Weights of a small GPT-style language model, trained from scratch on English Wikipedia: tied embeddings.
Each number is 128 + 32 x the weight over its row's rms, rounded and kept within 0 to 255. Layers, rows and columns count from 0. Numbers have three digits each. The size before them is the row's rms in percent of the matrix's.

# up: layer 8 MLP up, 1536x192, rms 0.0586, rows 499-627, columns 48-95
# down: layer 8 MLP down (transposed), 1536x192, rms 0.074, rows 499-626, columns 48-95
up499 101:086099137131141137157147120154207141086183169127138142187184113077121143131134074153127152143089135119175145132095084198175133117147094188122129
down499 095:162109182125145123107097149122093151132132098152067116068117061165171066126092153124090139126176092074140125162172165117103179164134147114115149
up500 098:108107140106119090151119129135186183149133171066069109203124104131078136139105102164092124123094138126145141080163127146138180143124087105100123
down500 101:163220115146088123070147142128102069097119137124108165087126117139148170066193150158154166127143104161118153155101126145121149099127115175125135
up501 097:123183078107083090122110116140123135118119112083159169150088129152083090119122151133120151146099176112161107119199177107096110173101133148120100
down501 099:143093188138155093194137072147082131156137146161182092150149154086149151116172143097104135104171023076090126084136123135124145117096104155138098
up502 105:162134175103108064089098126104110135164181067085139136111135111156155097172113133118135175132134152107156096123139107121150106141137124129142182
down502 100:156096080144185192144145156090182090138123086135071103139139087062174147083109120114101096108140092146133163124125160174129147098064109129124145
up503 099:079167131145114136118129129115104105154110151094094126136135110149132113132183189228162143159157185095148146159179138191101143120172105123136123
down503 081:129105125148115133124104111111144138171139148097151056114156163127104120134152150128104133138163102112143208086164125131134108107034108154160107
up504 102:118116146127117135152097120131122125071140121101078077151151055092127056150124145090099122151113143201095088138131134173168137086131089150138054
down504 100:154158089140129109126107129166064141166136137140175092129101144094176164119153085116072113124122131072162092086131100138089131139114095157146112
up505 103:178111192121138198091095113173147086136113127126125138141155060179127127106158094115143080149115245110138139115092128135118098110138123084107114
down505 112:132121145142114131129112137122142075058115135131158108173097151132177123080112174173155169134096117161086104189210112078110180121136113176143107
up506 094:103148129147104140094158124135093107195166076135164162124144044108150117181147149195130164132070153116178103188150108160121123146169117165115135
down506 097:059088094138143133131112109102129129082112153162135192116109172096121087159120137084146090117138093150155110096126111128178153149087065092107151
up507 095:144125073116153127092141113137168132127119148108100136112153115077095179068089142132125147132187193075093086166157148138115110158155102134145092
down507 094:101113111082166100135087097111124121169102140148126122132138088154194109099175139088134090132114057138060139157047140103123168094185133106120137
up508 096:090104102084125148102185060158188156153168122110083084161155073141104156156191099110124180177127160110087183085128110105116171165172093122096115
down508 096:121117091177110135152115133074094178115092181115182171150113180179137147100067094176129109144151168130144103184133096160120113099093117215096148
up509 098:140153142109130160124117106149165115189129093089129122153144164126159147126117087133160127127154174136122090179130136110071134171166105168150127
down509 107:112124110132163123094195112187126168162184103192115096165102161152136102139163142125134121128094111113137137212122144138182100139141130085153131
up510 102:124111157112127136154102155121150060133117177127117111154186122136135172123119153141168147159113161095131150113168152094121150097085116086142134
down510 105:070179103192156197112123107127121142132111144125127113127120134145125105141105078143085134093093137119188097155089112164161131097116098134080137
up511 101:138055108165117125155133048131130119139101136104154103159101126128088160092160146139148185084109147131177097131137125087103153134173144114108132
down511 099:133160109187107132100167093146097128137081118126114099147145111107108154109163086121166136147140157152121161118119121071077136110102137112144105
up512 104:142156167176126093086213103154227129159148131109116107128088114151137133164149155165111168108131113122129143113130172133072109161128113108134145
down512 104:058131143139160119117145154163077121178096118116118125114148045158100083097197082132115162119136132156132095145123140156132154139181143077142181
up513 101:093171165135086099122145106181125087113121120161146115203185098123111121129127176152139142146073105183164162130172144157140130140158152136100168
down513 097:132114127126164091094120145144102120121149109123097115148141141126154147100139071125053120145102142087167124146153155171220127111145113133142059
up514 103:109116129079160184132115116067153170134139124145151123140140109114104129101057175100106123131162141093102124172112097135095131149174083138100209
down514 100:101144121146164147177100100098133128093079119113099029141126139151146193073132121153073156119106169172161157111076139131098123085120111106184082
up515 094:115109119151128191183123083125113107113191122124110123176149100072095170169141094160154224146155114145120052089145129092150145096148078112091144
down515 097:178131126135145101100106130167138177122117135139138128145139109177126085046114106099085124109030142108148177144158102128113142135156165089165138
up516 099:093116146128110099120191067141179180153159098164168132131070199091085137138109172147104127123159138082118191163095157168141161201111109110119085
down516 099:153144113042110165117121179111112105114120137127096170135175090107151093111144088162126117159136100146094115138096106157120149074102154152074152
up517 101:121161125053125105116145106142087120162109104082120122133145138117122097136195123116202077165159153117100131170106199168146148111159088111136133
down517 095:157153157210118098075124116137162101149154108191109161106168105129121140125091119139071124096124119131184138089162180075127121148123108136166090
up518 097:077143123140095120133121084160096111139152181118166157094123103116140156146138078131146178109154167155140173155125191171120161122151112125149133
down518 099:193174160118143096118124103072138120131124114148090127114168157113063135148154107189119151190128165104124123139104146130100127129093057101083138
up519 100:143119177061134099129148124166125193118132119069099129144130055148150202190110072093129152151139145193182137122108159108111073117066127140134114
down519 095:102127108157155143145116134106126142165149106112095111120136132140115108089117172078065090124180141085087127110093101130124112159156121165074130
up520 102:165123128112145157120126108087093110117138124035170117175148160179194124148097134094159114173091126044115136146132135144082090081135119116121178
down520 103:123099135126092096099154113118174165096094143111121092068049069124114160113114108137136114093127192120166174095142126150193100134088106109135116
up521 098:105152145106123106074138114123086126174173189146080096082103171172079137120144141118155126133113144090156167089111102127133115153163130150121055
down521 094:124073152182157116111122210080103146123086133101169109180168079118194124092153127172123145109092114180135111146118136153100131143115111135107148
up522 103:142099140113158161083120104146114167083064151101115136112222083135108115061128138128096169162150187141127111078139143083156129156150124135111141
down522 099:160126107143095090158144190110175135157111081083050113128169126119145104174081118134120139090153114149126159188131181179162137128173163110103091
up523 092:073160111076119125153142122146103127137139130151067081170094093172141150081089090134075150142119125131079073139138168086156192143177071154153168
down523 084:161127138190124109117150131129121174137112081130154219080077098173105148063163133143160137116126117069169108100104180136102102174115185234160092
up524 093:104105083149092111145124118161170197190194084121131079099111157107125118048124162109101154109197139167136097164079176139108134195099160162138133
down524 103:145177156106123150121129132113141091094161176130132153100170085116155157186164166165167122158100122126065110150143096140140079115145091109125103
up525 108:111204115077129148105140104130160111122065130175136116120143119115079182116136131130099114209132157134090134138220160119126164155091113134111142
down525 115:206115129156148126136134130119171076118153157129137124147150203130129110182125142088116095153097116137074124079152194103042121141157101161172107
up526 102:092149147082137180171133119130153110107170147118130069148127147122149152094129127130148188122073150105130111155117102171115174089103128105121116
down526 095:092100117184119116082103073123139147110048154128152117081118047106110128140174175132123072107144087164154134119205094053137134158208122129154200
up527 103:052178175093101151106105112116155087126114084125143075098152109108075086131100197134142101112134150127078167121136148153150185124173123109138135
down527 106:100174129167090121139126093145136104123108103084088113188148134109113147080117140128143154159124111142125079102076097172132135098156116114033128
up528 096:140145071122159159142162116103138137161135113143191114155112170174116139121108122128098119201117113146145133140160093146061142132151115158128090
down528 101:121136124106140104171101124129090145113148115113205157131171124153097140168132116088077144123155116129049132129099148123166156181019110149174162
up529 111:125124101108142150132091123156127117090177109122104054101144151153108115114170173148077116146094139137083118128124116107068131194116136156137149
down529 100:103141093127127131081111139139158197175136129116163191131146122106140135116117061105162142112160162096167151165144212152162138120159070121111112
up530 104:130104201100102051101082067126096131143166123051107070165152091135077080122110140131173151100148152079082152143134149175165158194107077180124138
down530 107:169125108167121102122069154135079164117162165133144108190137171150171144114117117123028144076137147167126095146133139132123177135176096197125089
up531 099:073169137131142118090113101111183091147129072104162121155126092129176089141063123138102151176148110157128160123169174155112152091111141116164110
down531 094:175176100124146155164155120128096076121146106128113169177163128056117147127114097101149100118165086125152186095078070161122139131162098165115174
up532 103:089124147093097081117094063076124177135116048089109134163181135164109145103225093151130128130100116072092101183129106197143149100100108144172132
down532 097:108118144137150154180110118098150094131152130155107142078106139115137042170106104133163138110137128179132138097193134103108118113099142153100097
up533 091:089087081111118122157150136155156182114087096092157120091113151124103159122119156107110111131105178156164086122115118118144138126080154212117081
down533 093:156152117136129116171138126101120108111138141151118135200146122135145115146151159113148156119160133170107096107125100123098170101105157158136160
up534 102:137110127120108105129134062093148163094133069135118096151146132094136145136115142162144192146175148142080110120173118108089201139170121144113085
down534 105:160194142120133168120121087186141106153139135102155172110130162121143173142146053108093089185084179085191187094175108166142157155132165093148161
up535 102:115125078124159173113100116125124091119108110135065162141181140084170066130150201162078104082106148145142112118172089144104139163129103174116131
down535 103:119078202183107115190165142159119181160112092134100093109123134145052099111160113091123129143113147115183133124131161085157119062121166134129125
up536 098:138188120121137140125163103110157133213129133106065105163137090107176142102076119127099112177163123165098120148153114160112094107180141130122103
down536 100:110174195115137105152147108089130133163119133077133147095194084120118166154147173174170097119159095098114122124040149093102079152116070118160081
up537 093:109130123056133166100167145096149143130113138160104135117153106094127117094109127103149157158097192122134164142073180171128153070126063056160085
down537 100:146056100124105099176092120194145140069124121139159106173135073128128115169126185107153108116109125162097158138160136097180086141099102158112153
up538 097:179169129176113153141239147067136100100169078062117137105119108148096112054105181153117163128130107099136118180146150111094068104144130134105173
down538 097:098100112113138080084106141137100181095142141178086113166106166107133150169138151114171106172112149093100160089099110124105151167132085143166111
up539 089:135120171162099086108134133173180118137071106116112092140139108213148151136175149171136101098125154116103103124131111143125151104098105138123131
down539 089:118174111136112197099114160132075121101191100140116157128159129105143074133065102080065162141151146114126153145180146160093083085143194130154091
up540 103:111143107132101165084128067159115140125113113110085130135170063170164110148166135103132141084147146082143153108116126132083154117176076102107145
down540 102:131075156122160114186081115129126108154159144108203126085153074128123124056146115058057138063139129127084146094107131177138152093173163136148060
up541 108:113125194093111117121158100160105153156214134092154147156145151138145160156128167108180074119080144103122085157176165095086112103118136105155087
down541 106:103113196100122128113122141149117116184126112098115132090125151106111066148074106082100099160168140058113143118025141119182119142148076151121172
up542 098:156104123146109106078125098108177097161131083162083118153142142120167124101183116168139136128184107155162114128135170135097151100159125187089079
down542 097:075109185112128092121111099152105087157140155120167113123117146117171166117099106130176142099116129135162084130069115117138130144137066117161165
up543 093:130141206147095128108129148163162144134180111098155094096146173204128095128096159163153145160123113156106147175135170189100096057131157156125128
down543 090:110083103134098117128149161101153107153118157134131107178134067150152149163194087159158148123101141130171113094073125120106115167111136102119192
up544 098:081107168179122114126112117094090145149106169125088126141124124179125131143094180072144236156105101156113114114129113109109139168115084135140132
down544 092:114094133082120145154107093152199125076115103123091175180143149115161146141065144098126147144158181101152101124118116112143164170207156145161150
up545 099:072091102097107083158125142133162183156142166095114135073084140154102156104108155108099142181168105138116124059140177076128146089095075094146098
down545 097:140195140126124177042133097151102136160077120116124133146108130095135131216093168079125108085160129177131103168132142093071120085165177148094136
up546 103:089131154092165093143128077195133148122122108139111097144106094126067134128140112103137222152109185112115118110089166155119095117115138153132133
down546 099:142126100084105126068110131150173111161109132177122198155130148107160103124164180118171042097174113123146149150218084129157087100087062119142125
up547 099:070138105115132138155095091172112135085086124093077149137120138153136137138154135090088095104091125122130159127118186116107127129142054100147173
down547 096:090149172125129078109120091120096181156152094095136107079102072119118139086117189130111150152141102151088132143149119131149109117121150123094107
up548 104:127083130104103138158112111118159173107161115086106100109199110125156128139086131170120169115097103132129128112085131126177164120133111234183089
down548 106:138112196090181127099106074157138157094155114074089132057144099093085118139142114082117177204117109140134140137161124065076143144127116141141152
up549 100:131109134147133112159151117103151163098078152096137080091144166138023146112054142181171163161124127145177187123195146096134151128173106130154160
down549 103:140152184092119119057137118200163064163146127143179132148152146095156161180130129136135152129140150120110129138068075147158153139099128096097107
up550 100:166162101134140145113157131177171146148081094138059103099138115145106140087094126117171152144152149182119056158176143143085158119151030101116132
down550 103:099079166101162112124149148101121124149186140117151167094137175092161136124109087111149116118146110129139122153135155096136183184115164113159112
up551 109:129125077075142142084168110181162148096138105083141103124128115152152077121169139188104119138105141068141140115114237138167080169138088143143117
down551 108:077150088127148133098117141117143150164099144119082147097109111116098121122122115149105155130135170097115125106152110136072143145121127105130162
up552 102:139167169085077076131134108100146168089159123029154132081140116158134130140111174151100134143146189068128155148163096137111166123141131147109093
down552 097:078164151135115087084133198131152151143089188129090104128143114098177045118084105140118099098153145195115194151160075155089151130061080074116154
up553 098:154116088130180110117097136209103168117153166087139099112076099154142087074175155156120087148132176103180154096104156152098181126158083136152105
down553 095:096158159169131143138154135098106114102136123162130165093136138100159130090107102083126121155112097117112169126112109195109149127123099091122096
up554 099:095082080054111125131136140099121094177108115157132117160166093168076118166115128175125135119112200120152117100098119094127113140118108142111060
down554 104:108093127144162132165132181116152168128155123090109132065110162082177172119130199107149097120143088091076155135185107169125122065106075134160143
up555 101:147122082130153117078132136126114132175137123156184124101148130128085145073077163161149123164160168128076120093118114090130135220109119137085095
down555 106:086115085071113150119150100111129144170167157157218152125113175160177113109141194084151113105135094172095128056107088125137095137150150117201134
up556 102:081100138116097123092138103147159151116133109069094171131133120144125111106105149142137152134114186172118082194106147135164129127133096165090081
down556 101:109160092111083142072141130089118150120153087141082203175104117098094182120158118125155113132109141165118092080118136076106171174100156102132164
up557 096:112141128086139129138146128142108098187144093081091148170161128118120180154149147135164143097118176154101079118111112104108141110190120128134154
down557 093:173161113214173171070064111106082104141091129114157115077120124189080103152107157119125103182130082157101102072135129150132124154151150149130106
up558 102:144138088170142112144140116149143157178109126099139094103071138107124111076081136098099087199134123101148094145104177143135121146103145174149108
down558 101:142117113095141091132146179127151125099113083176116131147170122113106126156174166166162156117171109125158119127132088168115133130129118101080093
up559 107:146112164132141120150141089154175167147136101110118146175105102118117166148059088121137134147069145120103109124166105186145124108122152116103105
down559 108:117163180061103060175125080077152145145097095099115143142129110123122121128158178179118135110113128070171116160076166117187150126084114124131122
up560 095:111173147027161137110113124140112190123172132080090104107158054119104096136146136126080134144122153136184057094113168190137128155169125118119093
down560 092:134131128167113107130130152091177082131122105141164108140151174161147133098118188136168094116119078124134090104168111134117175097118153128136144
up561 106:136109065165165194144132109164132126144135092102182120089115139155125107124075099076106121166126174071164142109169097142143090138141138152137121
down561 102:114136164146106092084144093161148187138046115196125144089161081123129132133130191151146114167090085080108108122104095081109089122116135162167155
up562 101:083143136164089130128142098166111142156125091128058061139142115145094076081121135130180095168132131173082121201151106100105136125155088146170109
down562 097:168120112173137141120134134162124177138139076147132122114121149101154177181217114125120129174146108167123172116170097189094111146124163125146139
up563 098:118153115083153161182092102146125161185120087082091086081163109111140112126079117107129122101094167125152145153155100199122177140156129203077144
down563 093:109175136189158126108175122148121122161144110123148139158070159148158168143109122128164158132179108126148138150139126117150089140122143131063096
up564 099:144137113200085120054207107136051120146123150118172152194162150154134155153161140113122133166137189132079137163156066211079141125141122115086159
down564 107:135159110071122116233133134071191120106153100157068120126130109106099122131104071141120113126176165085163145152084129100225074101108111068116105
up565 098:092131176196133132147184088102192165133167135116134091156080153145098123161117140154089154149176116193165135076120151088054169183144119109102112
down565 092:108132108138154116112155153111112148147032183128137101190199069123082120169084120135108184121141076086080107185164100117189115123143126159151147
up566 106:135159086152125154072170104124175073110103127113135084103165112095160093117100165119105106146127142102180139135104136104110146116147139163145073
down566 105:114094188126106108114081160128117087148107136067106120124154192133208102076164139136091132148112180114079164155139158160122100149104107147127160
up567 101:088123137172091144126190120082146115119112136150123062202131164116153129141057138129190167129143150126143103141117135106139190102147102122105102
down567 097:089094126131138051142085097150108123154155098125119049185166158128165140186184156088140143166098149128120165127135164139082123126145144110157141
up568 100:136121203133165118090068157049129140119093151085116154134107104211116148111089154111134155211076178085164102140156109171098150118098106168134126
down568 104:171104167114113091121199194093121093152112145095130153115159104110139105104101128112062141128128151110164152161132175119130148123160137103086182
up569 100:104188115170206123116133125189166118142106130113149063173160124109106107101105165198113128163155143090168162092114134130050104130111119124137116
down569 091:135104155100096110135145176139087105088103194153112186126158079143123149164175134076100143081107124147137146176127144175151196059164121121143085
up570 101:122181148139159047102136121183159102126067070145156107096138116201144089086147107132154128103080128102171093148133144181119168161132106135143125
down570 097:143180122125147198153105120075147153034151187136123158160139126117116133126109150140083141094177127112124132102106134031092132122083149110112156
up571 098:113162105083166141129129151093116117139114118157142103135151128102165132088132224112116187112135087137112143159154156113103185202160097121124120
down571 093:172082120147117176144156136183117110118083111084059112081111140158057156142164118170150103158037167181143129152143092179179110153085088155171151
up572 098:151178174125122134125136135128124142106162113189188087130134107117101107054134183178100079172098137088092128162137190067151106150117108175129110
down572 096:145068155107146151105078117138118031124123173166169128126152151159122110124168142146094164088189105157111080095105098163135083106206133153143140
up573 102:126082166078100084096170104094091170150133134121107156198097081147138146113138157138101149109140151116181087121102109117079156127178122167068113
down573 099:139114118142197098148166094112122162120159168142172199117126105183149166108103097155133074172112118122144086168126069121138104138144116145168104
up574 105:141178114125107110084176126111149095130123141120109127113132120126138117080127115133172163121121202079069080168153192092091172133140073104141105
down574 102:060077063223148145159153115085143185107129119189167125167068132144165142112067133166120110106046116141096137076110121185124194119136147103118096
up575 091:091134110097168104145087119116131094134128148147101136127120100198111158133121093086069158148151187108088173172159115154132159154096123118113103
down575 093:139056079190097177123137178129088164112158108169137133091132141094103105106170138146172153114131089118182145137082123124154116114173142148130147
up576 100:152159105196098121163131108097099149100171098121118145083151207128077167154167116136165143127111178066114168147173098121118128135166116143038098
down576 103:151081134096174102140128094128143172107104128145113121185152172210133218138142138113130102143131108116159197151132135159148117048129155169102125
up577 100:084165092110106155158076138166144092158153116097156127112119151118094123163098104128112110146108129163152134161194167138154138176119105153139088
down577 100:127043143126164090154201093131151131148162107088128097188125136106081153135131160112074160129116158057121083048145114088061123109081146124080105
up578 101:127121062109089134096103083216119121161152106170131090095163056169110062139156086136141129122136152150146150139128134147119117123165106090154100
down578 099:136075127167166129133176126139143111090119153088100160165119201149088203134098186088106069133072114101078128104105170100167134198132096138122158
up579 098:075128082104117141101153056088117169172178136063116151070132064117148128077113143123177164084142140077105174096158153162137102125151076112083127
down579 095:139138127165160109109133131091137076168164093131150132163055134160118113076140151217117134142115100146102114091075109126118122132138165113160137
up580 100:083129164117107149126155082031140204163091133115147126143124128055105066163083121153172148128135086164177136141193131149140167107148122126167113
down580 106:162126074150120119143109118148185061140150193154117106172120156137102220085106130170102119125123143057118137095121148189124121110109137144167176
up581 091:126170152100114063142180100170143147134159096136058049158083095122046163125085158162144158140115106171165124122181127063177146123137118152073119
down581 090:123103098162138174098100136129090107150124100153183179110124134116167102144176155099171117073136077134114074139110143139127103132138142114108092
up582 100:084113130083129121136087077102142151094121110082141096187114144156073066120138180144080132204158149105124155151144185098150117098142121164121143
down582 106:101159165100150148159140161123135130139162128107112136103134188122190169162108144064135110091117122141147123142123133128105130131107167109170118
up583 101:109117125116044174120089131169109097113113135114174152131148107214128103148087072129080107132110158135164070118138131109145135192163091140141146
down583 104:101128104127111183142116179166136148157175073076087163171056147119115067134054124129134120169163067193126140115162140103168164118160147152143097
up584 097:129067212087106098141116108144172161101185127134086066076127092192109107152179136129188200145130099171131113109102101144129123154127116110129110
down584 095:177135104168106103145132061137073112123149118153136128158129107073161116130080093127146158125136112119179175145092162129148132164172084093133105
up585 100:144137101072137038145088105178146139102129101080128144181117136209080119121076152136085139107142138116137131104202153135140117158168124123099113
down585 103:127107130152088129133105105144099182163136122086161162106158194082104155177112170141161093103139122114165134170126149127141137133150159168090109
up586 096:099152188116166176053115111168146144114176128136117109099147133123106123115108134074120124107094152111145173169151132098126102122130133161135141
down586 090:146088087172121116122137143124142155137113131134172096112143072186161148118157116162145134188152172141139134143139102147063140180154198144159116
up587 102:116158112114114124138184106096122113170091105149113194145092096154127124136129191110134139119058172096146157105118159122130165176151148100119125
down587 103:151205086154156096210150093122095150104177124112179104125100102110158120081095129137080127108159084105137052135147148126173093099120103156087092
up588 102:171103165148069097126137097122134125078160171122141134117142160150109131084109164113102174124115139139127079105142141171096142186138133158076115
down588 098:120164078082116156160116099151150124112074085120130146143146149082082082132142106167147115128074163164195154124135148178104088093142120146099166
up589 097:110059091072134114120114164112158119198145090166104102143126139137068098133159213127195182088079182069123129153149152128176157146143115189108135
down589 098:116122132211147122093153126083107139126145117126126106083115121121138166155122137104078059169153126155180133127137093138127141109103113165128162
up590 100:103117105082107136127118117139151079157083113063153098172094105150148129148171116130090145139068164145118166081163161158124157088093107159090174
down590 101:125126142149162116171104136098149146071166153160103099158162182090080152093111134117133175172174173087094059145118109083123166168112130141090129
up591 093:069101116110100167094163087143161138163140096178147141148142074108127136144145137108191160130132155145112138151190126164141116144146096104154104
down591 101:172128137076115089186138105136094191086099167083136143125161181132109111127083152110154075125138181152102135137115185123121182068125091073119137
up592 102:099121117146178074104131126149136170095120086102133134129143160116048125133182095185104125127122163121156139149108100107101113179105133130108191
down592 102:134099187157129091079152126084118095150147153131102117154127187058133135103115198093179100097121097091136159161140115099087185138120156151151112
up593 101:118161108092170157093152126131083182164159159133107075136100150135109089127067163105124119099137197137133145158131140154106137185166171137130085
down593 102:097149150159077159127124097121150086096102120092147146058106124077153183116140143125169082130168073179171118116171125133118163154098080123120118
up594 097:125142130102087088103170085175171189102086133172178148125081055097133112097125131085133140127116199114165173069176105107129138126123100083140090
down594 098:098126133126149138091103154122078129178184141072116118149153132130121128145127124139077103135191122138040130087102121135098081144068185117123186
up595 095:126135151073129159138196125158183097094132189121109100190109123109132097181077119171118141130118097143143125081098144114098150125139143176107172
down595 100:095121130186163145084063114144115176194103114110133105104178185088102131086171125092113162132117111107164120131176116076195131112072092162205108
up596 099:147153144140101084138125116180128153115124071155200122164144153152145156147141115078136156161143119149112047133154146109131173111155107137125082
down596 094:102086106102117108176077144088139166086109081065102152146127137081085133143147170138186137125143208174094166140124148162133114128132155084132164
up597 099:125147142094113164113097125158108115168105121104095114137134102160138093160118159073154150126134152133162084154148162141138166132129130127078200
down597 094:076137104148118113081162128106132116180069160135171175100080103086173139141135150169113133126149054144130112095101131141110112154151106088136120
up598 094:159069163131101063179130127197158173079124174074125124127154146152076139168157138149094109124150104107119050122121141156146122113124098167143146
down598 093:082130091140096161169123142061118094165109138092117147135028115123158082080142124143118188157150147179110151127115120090056151108108198165087135
up599 098:134153150113140085106137119123096165161135110148149146119185117099098107166079127098121178111143161121138128134100220179139074194123112162107134
down599 095:099116155097097080126095127072173092135135131136113087133121164131164130151149165101100077185165108150065131154142110108155117089123132085118093
up600 104:089099149078096080109143143117124125162138122129137065130118097183141082097115192154172157083107166105113146114127130179097168150163092145123130
down600 108:184126160146119122142147104141168101115118117157129132127125135114128166126126127109118161150120100169129132079121086100166113131115188102144207
up601 107:143135110103130121128147079174142166092152095096070104075130113149146202112160110129147200163103156130156139089143177172108133121181134112154156
down601 103:117105074103199122160138108117173141122100078112125206172176178171119149108091083118134120101100104143126085167154137089123162156059147082126109
up602 096:176122096128124120092217136120112157155096111102129148145199134126160139167103165139090134090117122143183132188154076115130155144171123107154088
down602 091:123188139118128172144103137136177112137125086132142099088105090121119107110249130175160137170061143153148135124161146160174096118152074139091173
up603 098:154156185158168074133132101170160097156097088170111108065134155160159166144114147115108129158136109052091059123144081147115102106152128168179111
down603 097:133131093088166099132099161112125153123118132156138158133041103126149101120111126131132188096139111116153119110208166154099120135099120123140136
up604 099:080124100155103062063188104140151113110212101145090079136144138182149157142138121176099220108136128132060118129150127143140082174149079160114057
down604 093:080135163158084119107082128058146125127103129107099182122123186133095073085128176122124120144153159117138106082171179136182126160156171165155138
up605 096:100148088131163145067156157115204155134153143068149139108075154100133137126134088184146124116137151095136118151135102144134111154139122237098148
down605 095:115112112112103126138105089170166118117088150150122122067179063160136176111150168083095067109145116142114118088158137117106105144100099113124149
up606 096:093129100127142110122118102110142166105116137155126167177164089131134159134066166073150152088098156109150102187158081066077148179074153134140108
down606 095:124155108166119113033154143150114135143099106078125170167075099180147091143180092098153155120133113200100109073143147170123111098138114185093147
up607 101:169138092154138092149186129144138113161119148083145135124159132137130083092118166100110141167135169122158136122129125128115108136123141158148067
down607 110:145128148141136079155092156168170087057150147142091167122125123150097136130173139158163164106151106081136163169170129097120127125132131171127108
up608 100:095117111101120123115079100138208136143089073125145039124152137149111144155088104112140151143127097120150176145127192160089152169110128169103111
down608 100:107152150082128100111210194163091079141157136139125207156107100107122162166137105104068112115080085188169060127084171137078111097138135122131135
up609 099:132090127112127152167121134140194164113120078114195118166127088100157100096059144102098171122102098156111143165115121165144175157142089171108144
down609 094:169144166093145100114119119146126112142140138155091124143118126125148133149178082162205137115132110066174093086163139141114108106058134078135159
up610 106:148147147173063191083185082146113115203154145098171041170158122117081178123109125178127146132117136121107130081168173125136101109143128180146098
down610 107:159121123123064054136158120187125121147154112181151150080162133094151101158162101189130099111091108096131183146080102142148190102158137120132058
up611 091:154159131060144158145148091145130115159146124063139156100137188151095131109095091129102108123165165099135097177146175097113107193160022117157112
down611 091:080124130132113130121134155140100126102067115162138099136118071137204114122160174153132159142172114181104105116121093117120168078115214126104108
up612 107:098109157138101079083201117118160179126190064120175090153169101153101081109075128144188192101158114150101153157162135167171118115136095115143100
down612 104:124125155072104134165125130129158134137096144134127121150157042173116158129156103195164105205138145112077097086054119092093136195188152099149153
up613 097:141121163131114157161162114101172112148144110071159134149110134138148094110082155138122140138143131061117134129159141147150119142095072107132133
down613 108:107116125154117151075139081118161124086102097136128189081131114134167088142137095135138084118115123117127155121130079142099130140141163177155126
up614 098:164196180141118153109106097137124151182085173103077171171132147163107123142124117194168131136135154124101134117103142119082146146074120123108119
down614 104:127137118130069080095212104135085120087147182162103113150091130177129145152142154145100130162097139154129147139176119170114138142130171166182093
up615 100:122162152125104155088082101184156159132108110186095090151154072165111128129097110146159139151093158164115131158104080141131187135082094148117098
down615 097:110149169113144101121161142080106108157116111110169145096101053157103130076176145141101122117133156193087133065079117114149124165169158106127120
up616 093:143189170042106058076078120120132105168182163138061105080161141123094032104139136155095126163075158143119137147139099186095136163159068146154099
down616 100:084110093164144161172174141148118113111102108159085157100102107149162125163145150131164094088114124113173079160197179112070087143130183158154138
up617 098:093190169139156199137140119092114079150090164124121148110109135121032163147121166101169081175107143151081149159113152156105204130171122131164108
down617 092:162109185110116107135151147179182130135115113152176144100140130166207107121183151106111127178133140122156154103144088054126084108133114131121130
up618 101:145103215152142096078105133133180119140194134071109074143151172126115125175086122127153119184073134051178165108105123192135177105106139145112129
down618 096:178162109119142177140134123135116161179106117210116103166144107114157094117104122142123107076148151143125136095163129104085120092104152139171108
up619 098:086093146115063098117086109196173125169149137136120141068176116112124096089161120124161152152087165129169140141100147152137130183144123111116089
down619 099:152149105082150158185130169103158163121105095140115100145108039096087102165176098128123135085142155192159085135093159150084145141116137148141141
up620 098:157060117061088169123149123143109130151142072112083161107134116153158083091145224101191160144050131110127123147143124133095104161173150109112162
down620 102:044092167156139142123137126172151144129105128151144160129168158156101088094101062162106132127118119161148052151138118107129145136058142104157062
up621 100:078177155071124105154130169125155187118160143120130135093171117067106087157081130118137130102126106051211096138152163172076131123129104125102098
down621 101:101151144112106091163163130157112135129126054151073159158146119046125131065140171101094155201084135152081113103125139101136136103184119096144095
up622 101:148065070128155117132091152128120148157125139120111120164156163131096190129141125144142189079076191175163139154227142165149119143134141106139080
down622 105:128185160131034176127119127109074130108133150124137063180114138132122144158148085170184125155170114174105131156067099094133190119162140115123106
up623 102:083106122068169122175123121130103122118136148106112180167148154159131070063138185131117150123132161117179094177107131136079153144115138129069138
down623 103:095135081138068144131154109086093136209146076158131124151133083121090154150123136170157130187171114107145121102143173107085115143161136206177130
up624 107:040150098207119141102097125100132108105097102101178112135150126106151107122124215159164154172105114105117128159172168163065158120200121151108104
down624 103:146090108088130193189147089112076048097074135192140100167121133144140124145160154154141112093073172118116165141155104109128097092125168180130146
up625 100:123132131062095139073096142114168181119149164113028066142130095159103146129139148162144161132116095141174158122111116107089125151123147109146128
down625 099:156188088151107064132118133186132109127127080131197180102110104092154102089083147098148122138135153084109074153074179112144077158141079131128068
up626 102:107088096070100163076108135142100110166145126094120058130118162139084157183129100103172187160177133092127166118156144123121203132135122138176127
down626 110:109175165099100104151149108181122153134125124145139198095137128141103102107121138096131125135173082121169151167119122174176111098141153071134129
up627 087:120083140086110115153110099123106139101188128095104113091115109151130132120118088129164107128101137141164060174091082090168138163145107091153164